Weights of a small transformer language model: 1131M tokens.
Each number is 200 + 30 x the weight over its row's rms, rounded and kept within 0 to 999. Layers, rows and columns count from 0. The size before them is the row's rms in percent of the matrix's.

# k: layer 2 attention key, 160x320, rms 0.144, rows 128-134, columns 128-191
# q: layer 2 attention query, 320x320, rms 0.146, rows 257-263,289-295, columns 128-191
k128,067,178,172,225,218,185,136,198,210,181,219,220,200,231,212,172,221,249,220,205,230,180,191,208,232,221,240,215,162,215,203,182,199,190,236,178,231,182,187,214,222,177,227,230,180,239,235,166,166,222,140,194,159,141,232,183,178,181,199,205,188,205,162,154,218
q257,091,168,170,210,245,180,227,167,182,156,194,154,240,219,277,283,187,169,156,201,231,141,167,212,199,202,209,238,163,211,197,199,204,233,236,210,139,175,193,175,217,216,218,213,175,169,181,214,121,192,238,197,158,192,180,205,192,237,196,253,172,223,224,178,209
q289,062,191,178,233,217,201,198,176,253,228,205,148,208,143,189,250,136,197,185,163,142,198,219,236,223,178,234,177,159,220,218,272,236,177,246,178,130,264,244,177,201,168,221,154,161,190,119,212,160,219,217,243,211,248,158,184,200,169,207,221,189,199,202,210,189
k129,070,203,186,158,182,204,162,224,226,146,201,218,192,121,213,164,201,187,223,148,194,204,151,171,188,234,187,213,215,242,227,195,240,197,148,208,183,213,228,209,184,153,176,209,195,220,207,226,182,212,277,134,226,227,181,218,204,205,230,198,179,209,207,210,198
q258,095,210,206,180,212,244,193,176,199,182,217,223,234,203,164,222,204,234,226,212,183,221,196,176,235,144,190,158,255,190,226,209,131,255,194,220,252,229,174,255,161,189,215,171,211,233,233,244,222,182,227,179,204,197,216,161,163,149,230,221,214,185,205,210,164
q290,074,221,188,181,189,243,185,189,148,214,193,208,199,231,229,184,240,229,253,222,258,157,164,267,159,199,233,166,143,222,188,176,201,182,240,235,239,215,241,200,199,209,201,198,173,203,187,262,223,263,179,181,225,204,187,226,203,229,222,188,266,162,250,185,240
k130,065,181,168,180,207,153,205,233,147,198,186,162,216,206,154,249,157,221,152,184,230,232,238,207,180,227,247,187,205,178,226,171,239,177,192,211,181,127,265,225,206,252,238,221,256,198,211,203,186,216,177,203,204,194,202,192,227,221,178,215,189,229,179,180,236
q259,114,186,229,205,179,231,183,209,158,232,192,219,171,230,205,112,214,196,202,207,204,207,213,222,130,251,176,209,207,210,226,169,190,174,191,259,223,244,200,177,217,178,204,205,165,206,169,244,274,256,181,196,186,212,158,176,233,249,160,167,240,199,146,191,184
q291,069,200,200,190,175,241,235,179,153,236,197,166,233,212,242,175,191,236,215,185,222,251,157,159,202,212,181,189,197,216,199,185,268,189,235,243,226,210,170,159,137,228,124,195,223,191,225,227,209,212,229,185,176,221,224,196,202,290,185,172,175,197,168,214,200
k131,088,219,187,210,213,186,220,224,218,250,185,181,174,225,168,262,199,228,239,190,218,217,229,219,248,178,200,204,198,203,222,207,264,188,194,235,183,179,197,225,135,242,266,202,234,233,186,236,231,242,173,229,251,156,217,146,212,210,190,181,201,186,169,185,211
q260,109,200,210,199,229,230,236,177,189,127,171,192,191,190,233,216,248,196,204,168,169,159,229,167,182,183,197,220,164,184,205,255,156,224,194,197,236,225,218,196,184,185,201,216,182,219,246,201,230,214,220,277,203,179,168,186,219,258,223,233,209,204,181,172,196
q292,076,244,234,227,222,208,212,209,120,260,206,267,158,206,203,167,206,176,176,200,243,193,226,228,197,191,214,160,208,169,226,197,194,215,203,233,194,157,185,205,192,212,175,208,218,234,230,259,200,227,181,272,217,222,228,261,196,194,177,178,221,184,263,192,210
k132,096,207,184,163,232,227,128,196,195,181,219,211,166,142,174,162,224,150,207,218,132,190,195,223,181,182,132,197,220,204,215,175,178,235,204,177,188,215,216,226,263,152,224,270,201,215,196,243,256,198,204,235,240,232,174,202,179,212,197,178,223,189,168,254,159
q261,104,190,242,210,179,189,148,215,166,140,213,210,186,185,223,192,187,190,175,192,221,266,147,205,212,202,163,176,225,202,162,194,136,149,174,269,194,228,137,195,200,209,258,182,174,191,230,228,185,259,234,216,189,260,196,187,199,183,270,186,221,186,185,163,190
q293,084,168,187,144,200,264,194,267,163,177,190,171,218,170,195,183,202,171,198,183,141,196,193,211,196,221,187,169,166,190,204,226,223,171,257,154,244,207,190,164,221,168,218,218,199,195,216,154,224,215,257,249,179,239,222,165,206,180,247,245,153,240,188,216,186
k133,091,174,186,157,202,177,195,202,178,206,188,241,227,195,174,228,163,199,171,240,218,272,220,216,214,241,179,256,193,179,217,157,219,160,231,213,202,267,193,126,214,235,221,220,153,235,170,202,236,248,230,194,198,215,170,208,221,170,189,161,170,176,164,197,199
q262,110,205,196,232,175,200,168,182,160,192,186,162,230,213,212,193,241,232,146,192,216,186,234,181,225,159,250,164,202,245,205,218,140,192,196,197,161,238,160,255,174,176,195,152,223,230,189,162,266,169,186,203,213,161,171,183,205,220,168,220,227,195,189,182,173
q294,114,179,165,129,148,257,181,171,167,238,228,241,243,144,218,222,254,231,220,150,203,187,173,152,214,219,193,149,214,208,249,177,196,210,197,234,191,246,220,250,189,202,198,195,143,234,194,225,235,175,196,164,239,138,236,161,210,239,175,200,242,176,178,213,164
k134,095,195,180,234,181,235,207,207,226,227,201,201,203,223,189,217,230,152,223,202,250,236,178,140,124,220,195,217,252,135,154,155,210,214,219,203,195,187,203,231,222,166,192,155,222,188,184,228,217,211,257,206,206,237,173,114,241,238,189,152,238,216,187,247,146
q263,094,211,293,238,217,188,126,216,228,187,186,204,228,210,175,157,154,239,195,215,211,190,178,179,164,231,182,234,226,175,253,176,216,178,153,216,220,189,147,182,208,204,257,176,210,204,211,170,244,151,219,263,238,206,248,206,194,192,186,206,166,223,214,209,224
q295,093,170,244,187,262,188,177,187,173,180,165,198,172,220,269,188,208,189,136,174,224,197,239,205,185,226,248,191,202,205,189,233,192,177,179,185,178,227,182,204,158,184,166,191,197,223,249,211,218,158,207,218,247,156,159,162,165,217,195,187,213,229,255,213,283